config.toml
n_kv_head = 4
qk_norm = false
train_tokens = 133700000
Each number is 500 + 50 x the weight over its row's rms, rounded and kept within 0 to 999. Layers, rows and columns count from 0. Numbers have three digits each. The size before them is the row's rms in percent of the matrix's.

# up: layer 5 MLP up, 320x128, rms 0.0871, rows 111-145, columns 0-127
# down: layer 5 MLP down (transposed), 320x128, rms 0.066, rows 111-145, columns 0-127
# gate: layer 5 MLP gate, 320x128, rms 0.0971, rows 112-146, columns 0-127
up111 105:495497531421568448503484462374380444427577571509473450502564503507507450496446467508507505477470578509514472383504479492525488492339477500509568535556403540441494546451509511519477463478476493549489475533569487561454425559597416465487462466467464578522462440610493560465450468524462418563536509545458498571479511566465441578478490472589588583479539514523546500529531540501510458448558
down111 099:425506502493440558474383513503432544502436433550472495515506623485469536421482464444607553530518539417532504522525480519467483483546433414504462513557445435463445402518525437481515572533588539577402420379489504413539528482519531498495462401539602464528478527516518577548515422484487486461471553526507542417529444476572531500558544450489523473510451549509457557461535487607490500493421
gate112 097:423459474489536587447558545571482484570481582498525422502470357502505432534481469462518541527492444469399457552459533524502468537452488519514546612490482451605517515493519435416489583491466521463516510603521558583490510509424428503470446521499511432524447396539501516519467412527491447412481512488497572446544502430481482529492442447542546565499569440398581467446579454573505507535570
up112 098:407417461503425483493450420543459507526508505475513539445550458503555503472494449457447551603447434414522519539384537499458622443483392527527506485487452478584421541494496489508403515497490524451502416550546506494556430489512513421539540519510550387461584536461505484558423502537477575511504482534475568493539531442483435543514579423513595520537484587454489538454605406461533538505494
down112 100:604561484419532491495524519418481391547493514508483476502496442455582378599481515486549453547496569523417525460381492428496543534488459454483525411538529469470484467578534471455503519493541364508441582482528563528531602521477498470485483537453480388535471527506479353545544466478487465427466507564461584486494549538433529484463507476529589465413489555565484486535532562533477466511500
gate113 119:545472512551398549523493484559436470473493518438507414530489530521437481617387429471548518433461607535408507534475547487474510481535469498542426530529517539496452506437625447551473502520551425415477564547589561500453402438548499467446546458536525553609534528551570438477504438531472510455577527492445503504428453520449523502522466497456553527476518558525548559494526457424458594437430
up113 099:525443541415417402449426453515567552457585559517550500493577541551476518540511492570442548489558437512499520442551495524479483488512533519564493532478493454524542433572495528487526442538518461549496525479416505440500585547422578545590585480540560542549458557491577612500492465556440471481394506482559449460561624464453404521486438545489536442537425478552438454588489444511520557505496
down113 095:412548525494519474478472545549462482430501545534475492512420527431490567404556425500524445531541471563533537599499549431501546534528474475597483486502554488444531480526514544399457469454504515488488450508538558422513568503480570502492509464549500462507532449554532506435547427526502455532452475549506478457455376560618482390564477373513526508636547474502471517491574500604574506444402
gate114 105:439421491561464546495512401476560427454487454500559468550520521516506493566513444461542500468493524533576581506448504473435496488520478606498576492476520462500449540321474507490423468461517571471515469428492519444538476574554547473531552522537533484587523457512407500483499557424531483438519514441572565526415436507422494604542503510398444475528465523500495585520562470491564570387581
up114 100:504502503517463506465499481565479560539459509547582483493490534450510430536515526483682421488442539505499505398504541487542461517421363439463568552536542601489498471497583432501511436530572532520463526563434385500504477494652452540444423523508509494514491481493557493501502520551458450537413486513622430526484482497529517545518481496566498498568502475422439487472548463515520367499524
down114 098:480531436466556439463512460519501393512568498513393449476525547513557446534613541464486502453541506520517483537432495494589467542581410546452514612559415422442497458546473455557514528512434564480473501481469408512566538509458477563488519563440588509399542515518426435521615495449440424468484491517502594540486544526467434511493371519474444449540557468514499519466527582486527467457553
gate115 086:443473469493541476512423548625426510546477527551581538538565526576533524446467408531513489550506459436465480463514526546464559532559465591462485480440539457535495627493455543471576561517446462523497525507477564618650446517522552479532535540460582456505513568457491515450494503548435440539547527529458485487443517597504464510590525530565481593513579453439498526487581551602504514547482
up115 099:540467432532516486596500547573449520444436445589499557502518517437490406490449457537484519528476511378448565428455489517508558460501387602534536542453476441531506370453466428540433518478475431458486551386500429515558488539505485409562475549523474527535528508523476507519456387496590509541579457445477527538464564514524501528562593485539482508438482543501501463486484445504630532463447
down115 097:507507459469542484436492523498526568494503523447514489528507455459506559468506510568509543451423487566474417444427595548482570533524504492504473388539545500509594513479465546523580481481583523548525529526478551477574517445442501384528520540455521522450493536478529520453630319431469529444507480639528570449466522452537447490491496523525474501441653526522537494434466494422417514480481
gate116 107:598493435468507519462486551472520495480531601513461552535394484383568488553459478432584524498467526475466503467476529471526485505509493457377472516533510554460483550508521488479484495414530460455525465585421526584632460499536335518442504479573481498545599531417569428501479550506553550457557517555504562442544485511540483513570470508478575489614469506516513511445569537554583469454514
up116 108:492528558507494573556409427495419507533508550444479514528484543518437422475643442477507530541464600462518524557522530513528555477499489565444540433535613474498411470506462479541554506517582470493466512466503568489496529515407447515533536550467578530534472535492584428518425622535520563579558539580536512512610568457560457541564497478497400488534470548590505511449513518517514597536441
down116 109:461549483500485623484456445475452530501402509508521490541486629535462442523605446597503529466498491555491589496488527494463564531529491560442489477534534514441469404462469473503561560548528503435466461388462537465512411502479448519564496522438441533548553588594499490484512527499500536564455554655462483501541571531472543550608437493542470555489504536571515573487590540467475523566435
gate117 081:532550528549488435432461445425499569572495600511438543578529485507545492535485451463490521570552630479459588446515466459511482496613548472557455534443463475557430477472553554531507603437363568447588488523527526515554499443518505383525498588535500510456467574485512536468489450486512504618515458547442518537445578474496549482519569566490496524509480561480426532474476508581472548427476
up117 090:480600477412572447518496571448523446516433482524469502532422488541486513562479571503480539469540401494488497554473482426501439452503544572488480396532495465544475457416512510512575572459451587543482565488559539386519474587513488477501470524550521425538642525493551504499514518497512574494559563529541542459512446475482644465456500585427433534494523402516462500508538517395595463498547
down117 090:529522487466611515464448421420515527472466582466478508529436481482458438450475550367390501520619485427515445462499484527368505493506585518533515442517489450544490498475491449533574488492447560543544552466593528465523512535474382474423443538519571431508465572469475493516457542479457472559470498581449544525445511536494525470534564606447440440507442488452440521467480515609493461416471
gate118 110:563474490587530498584454518478487411542560452437460561488460436441519437597454506476544487496515503561477452543580496410443424467481479587560473516561430491504503512431474494553477539484494425435608538521452549544619500479550453505438500504513545460520596524583475513501499489502537593424601550508539451470509555526537540534575579506595476504539488541553496512587635480506510535496579
up118 110:498534576530462480452498485486432527546530600457476537479542492538499515458490571531544469569475445492426424518589535528462433529469409518540541483544533509434602589527572436549490484430520516464481551517514536505490584448564490571452446552383520385546554551471441506419505635629480497492470458482551554565538457534516445459533524509494411581512522465607532554533505481511512554499459
down118 106:451479586437512508447423432496496505522423483480543557453507514509612456467594613523455419549452523544493480592517446487536587557464524599517396527533416437521573560495565503480502501461525425460388536596504485509520531455545456474543549588530490399461523503467556531502576500554481529489463497534563438541451492512437454526559550445489442549473498496639486446537556480520543473507535
gate119 101:529433509528505604482549502604542443529528494476489485521538525471533467536439546562538460532526548486437487560538452525459579444534522512439514477515588473504536517460499527463459476531433524497561460504487533455545442463518370533432613521594492493459533619500442420482505587570468567332491436513494457471571478596479464509502467474475611546535482494554470552502442515573499494549613
up119 103:531540456462461506446476549405489592467475518565549537499423456460452547511445528573535580593478550466493609529476464601553437541519499513564537575558498467421515498577485487572508532431538403483446468492531515445463513459486525486510422567509540537621529492496576542449460399527522437529455443551451481546561541484571522578514463511422485524503504482558464501460484384553630517474534
down119 105:534603563489479524528481537458462504457533480539607462560493490613527539571500486593512492513562518496474520559488503558406380506504494485512592553586535552491430506477477570537456401493548597604446600567497503507424445581491485513525506525431509445440499454516463548582439451533539449519530489453475558491485484595503436473475502452525640438492487495500549502518468501600546504570540
gate120 097:501537511520595555563470487561462583576586536515491430473452512441631576597510455467514475596505522510439473475516558516476476426557496548513499448573476604461517484402493520558521442460451480516504636517487474462430504465518445470445441500560542531496546428528488523478475510602571480430584478506546556465460459475537460481540428538549616525566592460475442464549529490471511513445442
up120 104:533505537471504413497480505594451560473447418441508587404483430505532571476423516571529525458566542521542523498494434509486494466516553467492551407437591469499528439601474427601568572498436509624415475471478533461419467422508469543487428602551603514549470550527527537467504453553542462524383500492508448407575468477499509462502469456493496458423496456488484537491488559464512454543521
down120 103:561457437465542473524497454544506481523441425461579614519613539454527420473473591509560512487476500480527464498483516588564544434564482483422485531493489493527488458495533558517537547487435380527600506515488503552501465534514456560498474432516478509509492416482542479523558510490477473662434589534508456511539476453381568522485489482524435463382483574457544426448396532476491545508591
gate121 111:521492461511546472573427408469433545527538512387481572453454436483492464514510406443512477443528496530546550480436541448449475635571569548460489526538502498515472590495520501410603509432503495497554424578419550525610461459556471523466538476556481521551456485590517453404374527463502553490513456555486485491498453529460536406461495565533521524508482526619522483545551559512492506529575
up121 110:454443502508497625544478516453502590459492540473525572514524488473555494534501458544581513515484547537588543547444591433484508534483607515413521521471484477582612557486407462568499503527540564498566490513455585512468519521601449486595543524486408522512567487560495504399506500540520500464513583482505547494555544521484586528478473475462508513434575593629491514513480442434498407587452
down121 104:553427438524536423527498494492478472573537517426426553469512488473426482487496599532465524508593556511455513543502560573389465574542526440568478500503506480526487501437501527530603496396423519561540492511461476458486441488464524456551509502559514500533494521413613498450435529522564522519566423404464548483440603472418580500487480552491557484403583503433428538511489467475539428602433
gate122 103:473492509500518541571494566529561459474532498473476572470410347479478449525502425401530511494548517492484536525545453515509501461499553498557436481525493562514571435469482459510556570473438474472470439502480534566521563459530451455489545579498450558499507482520426446530430565500431586520559517568551549431458504546500379535484489486543444448497484473382640441535467572454465502642431
up122 099:530551495536569589454544526487470453601510468503475495391445508487506397456464442535459581514520478514464476466496463577552464375509427505506640474511493499433444477480440439508492428512452525529554527524599476519491523508466549515485443522397474517563589535499523571469533560537551474493439401459502550514590541496504584569580407509440468457540461371545555468465440520477511463501481
down122 100:362508508487455550417504461466469524510429454477508478485520529549486500472470524466447521409525480501538501506503480496528486441500526533547524579563468381489473552515503463476415427538507542560500534416412473552491318517458573525448482554468506509449455411520550522499526436495509512535496480508527537497507475438482466463504389403359434568506511467562430519523618429495426415453482
gate123 101:451599488509386456542593524584528477504450467369459545536500470533531578544434487436592489473527563603467490484498463449486409554545498533440561492467546495466499504451517464429501534497519546482496509510423543476537578474527499549397486454510442489532548329527488504489523503586499511475501574470489509418478522606540503486498383497569485478519542479524544523488498387439541540507589
up123 096:521454508431481542501467574491535514502498483482504428501467507535494609472426627631623555548470523584550456536457454483531545469555554577528507521547509501482544456514380503487417518450504517516565467531446497488544406502446508561509545523485503543471466587484517601520560492507448470508470506475534464608361538556483548433447510551499501483466531483543526469370579576483419504477535
down123 098:461583533491540535502479465564482502487522403507510463556449464501435506436537513573475481584495478468428532467524475448452442601509429487529490521466524464474515480542531458530548511526459560493449450501440498423466442388426556419421508496526596463530569377511573516434616408480568567480486474462470419524569559534496501495480409517444563448475426537489625531480482412501572551482515
gate124 078:513425430425486492444372423548535597562473477488546464418404527554463553483427470621476417466607482575513568486422520525543542452505551497354487534567478519444540483496476467506562475418499520491486531493452439446493448501466413502505460539550472441552478540506514492496507554550534493534468540493512479533472462529587444542396498527497593385575489438545479511484526473523481441457476
up124 094:536506439529501437473462519487483522558546428513416476447470524474483459483458441506572378517428452504613488403526479547448503553428555433603492533588482572535483463463364532457551496560398470434527500467493504489478495506403452422529461488491602498566538560490479517535570528501487458523554485483477539564524530492534559421533518509520420426523467597499510521460513522445556475650514
down124 093:457473438557537557483535395495483496575560554448562487479419489403444533461557522571480427551434558502545546581491524537427498537445537511503525574445395469438538570435576454493573422518466396406518535482535569365506490498573607517495378462523569412500480465511448465487508542463536459481465483389514557520541528461519529460496486489487534455510487553500554523516480487518519487446449
gate125 059:493480451536541532424480464600563531521539434489521394517475398527597528533530468445503532531460597542434565538488500396483479374526500463464481594549517553518531515499494545550511577517473509482434553555507611472438422484418522569514515497506554523590487474555499433486545577469504519444529578611478546473444435422524550515593439475510570476508543525541463475396560530498486456472487
up125 096:476469528427635568456500565469477534543484445550485485468594450569487513518507538569484508543464512436470450513504413470570481479558571553538528434491444506480543620475528466557531525602498489582532543441601448433477494549592583517458494410420562478454477498457461544554620432488503476555439506443442484513471563464526532465521417516569502532476418415452495492487493462405450530490487
down125 087:567442468451585486511396510457502505515400468551421523458605464536445531496493553554490471554422427454545416514483401496563466530511434516511463543462448525492525502578568506470544499657398456539544473424583485433455513511533546501491432473433490522478527525485512528501588474489521538559470527429488470527562513429468506463516496575579480507438469421552406423518442461540474504606466
gate126 086:452530515497539464514511530543495544477480370507523489557517500441536568499414546507525561427541560453694539468466443507533503544581476411386505523538486495470489466548452479504506601474576577435524565520560444529592420526488512474455558435530470499484511458511511529464550522530475445510493605484526506473474411512448521504496462530349508559579482511450475460525479430419505444432521
up126 091:443556445427474419497545546506427581431545522491547579487437431444565543453618561519497456549436532507503514603498483429494533563493535456505535609394615495557406568480572467463550526497522503503449428477423513456500473458571446533456476527537513524437576446421410451455479538522564505541446492484535547522537424472473515515465516564503538510472472372510459440555498528505544509535529
down126 091:508372500478557462441583434536540502493385482451504479466582591531553454474446380573522529478521463538486521509412525564593523464473491610491539500476434461497556477432524525496399490487466544516469523540495496479525415546466530477566532509501499492424567454470441552458496503585500406417596577439443510484527483468551486547576426456498416498456559567493520540504497540434446438439455
gate127 080:528466531448575476534552549498485511504584475514486511544542448551472565478484535488486558509576454345411504398483486411507497423484515548421486512560479432470498490496421470473469459413559519559571575394460541472423572487552573507590468468541627484524564437516454588587509526457541519467528424459524463473454568519533582507481455514469562540515453523463602564498513486447532463511505
up127 086:490433481577508477433492435463527512445540500440540549525560560535476529432626472575500510486488544408537548464552574486491525458465457494470480504413493483526587524508480514478400466604474425526418522457477455587539491501533551465474511457513491533548490519576463549475508443444493426470511498502494459439546517472406385534556423544524559459453522522573439613597451347518485484528564
down127 088:528466542600483518592488440508468459553575600515495541519469500508463446594474609505476506446527565501485498469572580573488450522504620493511528501534435544548468479457464513519565549543506475512527574462539546486415421504486431516461507506450535524515505598559506456401497482626535507480396544576470511535563583545537519415544540594461512518546372398501498462449498489495447546486500
gate128 104:493584466613482554504509493525488476565461579446515431553393524530553488499419550428436491566464521510414553557572512510510497509441576432483488519472503515628507488489557513550591523507520504443505543538533534536475544445529553571592461432538471574490487441540457467441419523546427469570512567551468502512512405529424457550599370439462458433529489472482452496525541428508463547503448
up128 099:492488591443499552530622493487495463429458482521488573534500553494534469481586458544486519424548528514562503571477505565516601554515524585541495432339566533463455406483504468542519476514479469475512453409465487458515590529401542474425451454489504534536453563622536560425525443550555528500429534505515549537484450523484538385444489437545458503492568554435529493428504472545535431496489
down128 102:706509512493553452456582511500481468509557425463462473482586433527438534433518427481487509535495548534521531474454592516590548515528518626492511628508445511434502497474444463557548477451545495558567515541589498477518492505515444440421533418553425519538404444500500482429451534484487493489488394510499470531461534480474493531408427477513521568451501564529570557541431548512459492513505
gate129 086:479532503534550422462482448487561531466511508514523495523489559416565432488520510474541567469525463477382502397512577521470592506466558526509480569544539475491541549500493437467576509544480484489549575509457576489553520477460512535518487608428627517519517460546515390522493498484374538513511476526465626465447525498563518449568615371394535497463513586489524524494552550495550445439529
up129 089:551549499523466507521578396384498573532523471392511439613455402555443528508588438545423500514530523465486450465430598489456470532543451513410486489516506483493436480504534525530550483475516411489373447492517494501518526523541443401499501505561467428525452588460444501455551546525546470458568547522440473581446482505517496574485494527571407404507507483401538468479525492459450576553498
down129 095:609506441448521547427531494472481544454481560499538459545506494636519428573598490529469594475529477417398573390438528485477495552460551475433444418481450453550523516418502521544467444495432530477475514538477535481550417485522472407538513589561514484405466532518482454507386463502447458461450493591538487412494492493508475479564483413486465514504505437467556407413493533505532455492533
gate130 114:576485504496474431505484458458485527490526632417568482578486487455475527562430527543437525502585513512520532454491564473482532598567536428386423491425493564485508492532544565534525487573477511448404489528424510414542500557452564481450537515575471521497523565547572494472433612534593461464542520551529556505485505469475478550552485469491466530621547459512475516510605436451547414500590
up130 109:455473500463456567592615572481501508464468532544493411573601532528477527499553489557452476509587411511482485438533573544392492541514487529573539551408489485497384425482449456516479505523466433534493660478467438609391479539486542493595524516465581488544484479510528539519505540438398422520438508468474566488476491447525482497478463433479485447460492439546512488562494462480482438468480
down130 108:506592505568557505485504545536462551513424455614483591423473511530569577530531478502545529456506466477536511469548530515604526498484548472505453499450601557428481473464496525445524503513461442550520439597481462494460455388538413503389474539499596604467584442517519493508410423483437459395560593444447587523479506485463509506530478512458496494462427549488511455506411457514515590503532
gate131 090:537539421485503446476507538559562515479387392536536447547511536508443554598520482513603582563545461542395469385552570528530474427456454477498521466456529464520548466540415514516547527488444510578507468567477507554409475503454455494550474519433522460481570494504487548527507476554450586530539462513356558546466605479550550513532497459523514432463530404511575456447513453533481478579463
up131 096:543619528560515423515434492518494546492536554493510469634425524503531522550507592568553531499537498555567524552545469509518493558436629395486476480486566510454509404569420542418489481520467500485493464556470537460471495467438486442456522511504540528479485606550561553462520563437596525507413495523443419539488580509475488409494424509391546447483499457495437463560413480484485540561488
down131 096:608457530449519500560567521415454532567578436466517533510517499493521556570501622456515559447513463502480554526484507539468469511528459454564462528489422550376509460425566551426505563531421519539565523525434515496458467540464487428449438465466566507454527467483532411496449517513442530528475603395360473537521543536514526523561505456603534533524495449564549496557532565437541545469585
gate132 095:486588538472502494523621574501453520655410512484476526517498485372498551520438503484468453514522645492504530501504520513564516510439477528478518515519575474421508480426588467577510585448492564522498540516439551523432401544458427510468470442473496556457428583530522494512407449478436552450470534503520490559550522550516542588565534401481594531435555499492574534456532476500488487486520
up132 098:523443569537424545495528467587507432527494566476553478548583551529495473583522513510383484493494496435506560461431499562499578457453496516467456548468503416475540365485453548504534462526430456449476430454544471474535331479580521543524411491492568468573472444485525498551523455468457551532427504441499468385516460521475498562500460482491502479503542569446511543540451381399512473439459
down132 095:552500506510443568415492557423468524498530509552581474521479430513539531549486500444512636512456498483538515520469486425420509575460582480415574457534489607481453567542525468481478440513438413473535488610460546538549489491516560438498606529490518540607464452514544499458590441483463520465492441539456573489456457501572442434514512555496519517458352527551476517432575539514463558565460
gate133 092:507514508504536486507502504520475441512590525526518529600378571552506453469496510462491551510485543488465538505496516500446531573539557425475484444510482557511496395473558652526477516529520433524524549473556432534492634501462493416486564575498463451483378494488545486531484530548458438507497569459512441550544445456436490519456606566488511431540484579518505591482569478442372595436543
up133 096:518510572510442439473483462598401527548515521500581480523498526531509432493450522435549555483515491586503582420426497401508507614632445525532498477444453523440523490571488491459634500498560438586513488440523523507542468511430492510518595481446517485540531459534572585538510495508499459519471417517587565453488481522508411513540615417520514491462447507513506510519567519387473549512578
down133 095:431500461534488466508583503437549581522499389541478516492491564581528466521472408564457484538432511533546493469559473504582517520546464550528516499534553481569449384512438459601527462423484505485494494475430486488496475482490473481436545419435465541438490465439545532573520523372539505511486586576463514551439458530523524545619521451429597524553500428495567456524484488445506460409367
gate134 101:506464462570438479443609486441441492595537463517468584509479457402478503528569475485538596483467555476475563394522494496494444526483556535540475537411537518443485493457500442542469543575407514479512551476526451516513579444543382493436504545528507631515543417541475429459474468547523474566443515498496583370481510520540545521555477491498482501505544445425557472622466453451525554579504
up134 095:533535516478507490470438522482482584576459527528451515540444475555485481554505512518409530539555592513594508540519567536568482531464488410511559437476591521477423421461536438611458472529524402479472564460460437435499565503447563545451559452582489512432476552514550423508558492481516474534407607486417588496397465418466455476560535472457519572497528481512486520443502472482405419503441
down134 096:447442552466418470462466464474460475528514508561518530512480580512534435397510539444554455477532521469524532476484380442501503485435486530413524455476441447524484595495514468586472502447606487523544485484468555579530435505493508602498572505371513414449523546422504524501518558475490491409505516333456476516612469470506519524453558530470545527543444433539613533550481443472521499433466
gate135 108:452503439548517411594484499486459530412506496519515496528524538476450522479544470538482485534477506514534561407491570463489553481579480530555577502461463550587411485505460507489464475401463496492426496508436443507605514490451534370556532506545496481427561432615482588508337582439479502459502511549531545458494473471462580450379494478463512473454544580519565497489507511580525432569486
up135 107:571498512465404522506485598476560500430566570488481489497567488471486413575546583460449456527452454632565449505467457493464457538574435411518461579442467514547531397499436491439484554527491410503475552463492552563435515444610468478477460596472497547514475493526448459406460504450429506455620538490541485591547491450482504500502459481500512515476523539514461509527570438375515478494553
down135 109:442563562503525437491441505529522496491529495459455475523516480488445541403434524600443502456556542534468473612395629556440480485634586590521478486482455485503444440512462498475447531500385441459429488566507396516518524506514512521500471544491525562562523487466501449540438455435511507483576510566543454491455430572434545501475475530532507550490423528408532522539439595498578485455587
gate136 075:459450539436487523422584508465479453507444485466505516498413598493512464501454529501469547474530570561526505511412492448507497497490519536528457529411496533465529471391535516503458375442448482500495514472502394512484483547519468514537574442546427506503510497512537464494494533566498501437620589450494514518444415432440473453473493575477481650514534425483460578486523359534506659492462
up136 083:398418498557473457528526489490492477548539521544441541353535481483467503401549538493538528453554561522486535486536444473578513545555574539543553446513565405496560537463521449443544561545483523492476506456547502470561519469538603512526441532488502479484515521602492506532403492565434520656526528499531447503589538457525573441528471478477460459545512539471455577424420446565399452476423
down136 083:587514582498519448442542507522519517495467483566555465580461487553536506557457529464533554493583542444524538468639502543481519477546553517516487490515451532531472489487471485540530593482492568457498472499413539445415527481528427463406500486443574529479503529536519439489500417519436418553489487648496543532501400549477552492621592504567435472532354464488595463471533582467497492464468
gate137 100:595463491554487522482542522593531486457548497516559511551486478500454498504481512539549476433436527444472550526469602359373518519545493569450488530502514455447445525424474472529497560444487539555415478493500481420503502532484374427488519573483488402538574467479486569587473411467442505571491466437532528415472453531415457471467526479544524484408473446501537513541388394518580534491493
up137 095:469533506581469495513446415507480568476460487385459505497500480532427454588413449507552503549510501475552556514406463491435393507481522620505394552445558458600427537442505487524440471496545532498491477444504515470495476470467399540527536471589353496525514512453501504478414508516460451606545524501493497510570350482526547544525560528553535556465478493504513478589432501537544506456466
down137 095:616665498542491413470464536448497501528439453485573473556452363489452564470487464472490514518522454496573455512478501497435552503476575422449504532528496507440568540465606468485507468467559525467439531564515584569467489561501446497523352549420442451498417502492491525491538535453538466602505506401493500551548523470561462482593577497512413483492527486561501528505450448504496452483454
gate138 109:526411485570527502446504465542529456477508550540572548472533636519430474523545474443499447404534517540421435423517699465468557558498520517428586443470533467534566583452533501541479508475420472529492512520452499496550460515486527538484468559515502491531547381523496487496512593510512453457486520561520597492468526516545504499541449588591565491492556472531486531502552386561537418463548
up138 108:487449438545546483558559514493565523482479451448490465457481557547480431514579499512466454450448521434487452403500448675471467512498459521595484503519528474428531389483485539509524405520498420510461467513546510467514517531479469558536539504518484523495541385444417445506506516474446563527461458555459368418447498449506387504483533536468432500425492536398497492493626453500492429586488
down138 105:479570452572538435534503444485445414551503546394490477526505523583548502480463440442519425482624567552512556539543536505530440456513430520555562416512473513477514478532527605455554489449518510546500475494484444383593459566431597437470525555485501487466415503549613468505542463410433555435517508470476534406520489481543563483535498516379501543448499484503520511446457474484609484503451
gate139 082:482535441456530507485431468511609528468503498485478500476568514530534544544525446496485442462520455428455512489385411487500455443438559576418591498560564574457520479431585470446530519582492489485465466539461503547568478427502534573529468499506575567611528410488527528458590414440493515533381411473552519453498449511423469448496534525490494486512515443449526530610502568524426502450400
up139 089:452515610461434570357483463492572587510597520401492430568468493556487374519567550429573468408510500480497418459514423444512543514532459518545446517468555586435474606514489474502594441412466551481511467476500444488472550516468499447538542520482565539576531494405612523545482507557490511466497508492521508532485494411573554496484511449476493502510502493518506477520458591466583521479462
down139 086:531460453521551405543608496550438492438424483462541499510615500425546526470510433512494518459445460540495499509431517585503435469518522449520521522524425437481491505504563524484541510467503580554566505455431511541446507415486498456546453481468536451516475512503419511460508395488539447583569509555456559441476501464546535346506504521451423435509488547561395489427622540505439377496541
gate140 091:486500488462546543520523452602528475492467505479533448414459505583594554499457433569574549514503587526613518511647588430518555531532503472540440479431606504589611405512429474488341504426483454513506485513479472469495543463507449453529507581496408535566525592507495457517467510545529546440510520517503424529542525487554427556525509496500468437466531536514442513553517510546512487521459
up140 104:459513549517512492397609564501489472488491429556529427453520543495531559504436458527551567347462571495516496458572467425521475565519503457508493527509609457497453456492461429525509480570397486528531508536473529452479591533593462576505492553477576417626545512494551510544590448522508460455504542479544477438500439511564397508537480504493514516556538480523502428629541403491447492511508
down140 106:415500483547446445458475506525483485434538427481536450481518453497500504571485507457475452462469530488492481448488429590510476490474573491510518534568537560477497494448546572525590530522509487458450504546466590438428486451485437450420463456524468448490493418403550508549576352502499438553473572368571555495457490516505490547564528548515497442527379445447585412533420471505410599536513
gate141 102:541520477466445497445564522546540426540559673550570462503523491477551562519503490587495509479592525484556579526492472576501539465519485492496606487486529474479504431484491474528408398539376454441477529498500522488468404474481491463617532507512483522503539515448507548543419496527531470518436468524473491540484451489520457555490407361487531424469649575569525483552509562495450509455511
up141 101:505504459444455470535591553616481512532481521502466467459512559536489493503479415516423493458560472455548481548515514490509592464410545492525356467554403493513466447474573546545503550472529420466356525481460528485464430539427526479501467466413470575651504537544571582501469537414535511507509527535439525560490499506480508471491496488430604517543539430570530499501457433408541515533554
down141 102:516545572582480520517517468450540506528551457572537478521548461494449526452533512532540436547471523514546528439495568567370430540520490604417464566474479611452490421526492513451540517504468502616499554579462487499565574533492489475555469455620551429495480508381475551467499534593515506438445520503540641431551534522486540525485596497601502463460558534529456516463485585475507516480522
gate142 098:520481488592518438473472424587476469472615446408525561486476502572449519588382455419552488466534554484547562467516487508529479545415495491502489549619499511526556499496528439579585623534482508437464521563502544621529559515513539540432481495516429485509490556468498543428459509500402569434579526488570422472474484540522473485569435462403476491559503466524466508515560495518518454437547
up142 097:603547460565596521531519491508421538438619514496540613567492420417506493575455461462491482492493478451512444466452448495445530482437473550466422520518528449531544556553563485495541494474488549417455539505535405583575531471512489483368532489543506378528539618480484516468521460566545525484529529495576484525465484455547467487525448531499460434549510510479531494437548542487458595574624
down142 097:532561405499559495552484537435380496494513487454491476531433505467509504567539553480481535599480570514419520499483510483531400515431522522474562566612510486601531509560533500510536516510520499512540428527488338518498462454486459449529505448592401437567626510464520421460485455454464545486538558547509518470515546515497497454526472382486428418429603462491551533562462494461489569511509
gate143 099:453561482431518521496527490492488423572517521478496578455553500557511415496435503417520566428473466494505492509605566565508491449457502428450494518515489470583484506549459553495431530530569562479551572467532403491536399506534589524464506500507555465543589538507578530455473583546489600490566606532481457560377457557592543514539574449514464455525485458566491608494534478408524538479551
up143 098:514442511525456508426484483465496532461519484526501516532480521561513567532496460552492582587588392484473498517468535435502448506517491577481523431548427478472551510454622527415523429466509530504425507440466477433608513470517507488441615566497466517384519547481480537446417517601549485563478451452575611531482472480543551485384515581419542493505548536582515467439482449563535488460423
down143 096:503528523342475547515458515576498519474488564504545365510525556535562512424555491517479452532498510550511443467489524500460540479512421508558420500598459503468537528512425512362440499450427544486469446445471553541569543612428529460477597523515516511470494512499436542567518524494520607582497563504430462549444465510456554524516446579416489474525520464585469612485508451502543477463442
gate144 103:468590503560448473544492463549527604480592376403494493599406551467505503469494567492513460532518554550482539535518495515451502527497419513421452472497512556506444458516454495544557382464565553465428547467476458445577537542575471481615581541572488525476498538473438506573449469510489436452442559558553568519425433533443571553454556537491447499484504574419483496471479524529442550461554
up144 104:515462523495517567460520429490460490513424462541570532477554513533476480575430466532480584535533471532598512527470466497514577509535560522492463548368442466584509421527500518523447531556497486430533411498418490596509506415475447505460460377517547480593472510507457561422555517572450530457608475518498512523540528488487514448530377531481538465494394611551535521470462484552382536477545
down144 108:452501568501470554518555472480449481480479441562511594511498496543587484458485523518496468537466573521520487480511547554552483389550537462455539346396443503511468547535532489536403534556447484470531490582411462487498483464508504322498460431592427457449473542612557578605465507483474542505478470473502490486490404483443472506512551486474506462487412553481601507429510477548517505492562
gate145 101:442599333521530507593490481506552544526540569450498524513403510473502540514500517446495460433499523465397471495472542427502505501489518423406568429501427429549461477436502473602503462518465518513572542537411534515441583467466411510509592441474606502549476505436497384519517534557401477488523462511460495495439525553533508634563476553502523493484434531506516453476525470529456479489551
up145 108:496452493470512428508481456528413574564416518509572519485543541448520500498442448481533547596450494514495476488557515589483447521507558462461475526455488581574473461596478528576482535549530510494441440547529508599502517468496545435534473516482521526425583569584658500551412521426450482552586491494550452515525507438475467509616516539480535487558535465601451518595532464574492387545499
down145 104:547502509504526489531465465524509476445450476477547546507638511465468511487461545578528496533491431423472461531561491571473532437566443489573453580527536544599454333433494516495484538490526515493528496532479521491470554443487501414491443433553525564446623418536438509479383518496538421524399469616478515455485511468528550590504485572527476451501590483513558556490506427497580442542502
gate146 104:511503447553595486519497519632502518552518520526559483548470441497447509621431534445521500429537445596510459537408416576500531450508461478501478489579528515420401423547541467493432547442513549465471415532461519421487489474467540519412598545531512458496537569504558436447430562525455538514513547493517525544463451521583544539539485416462541507486524545539551419476486597536445420534584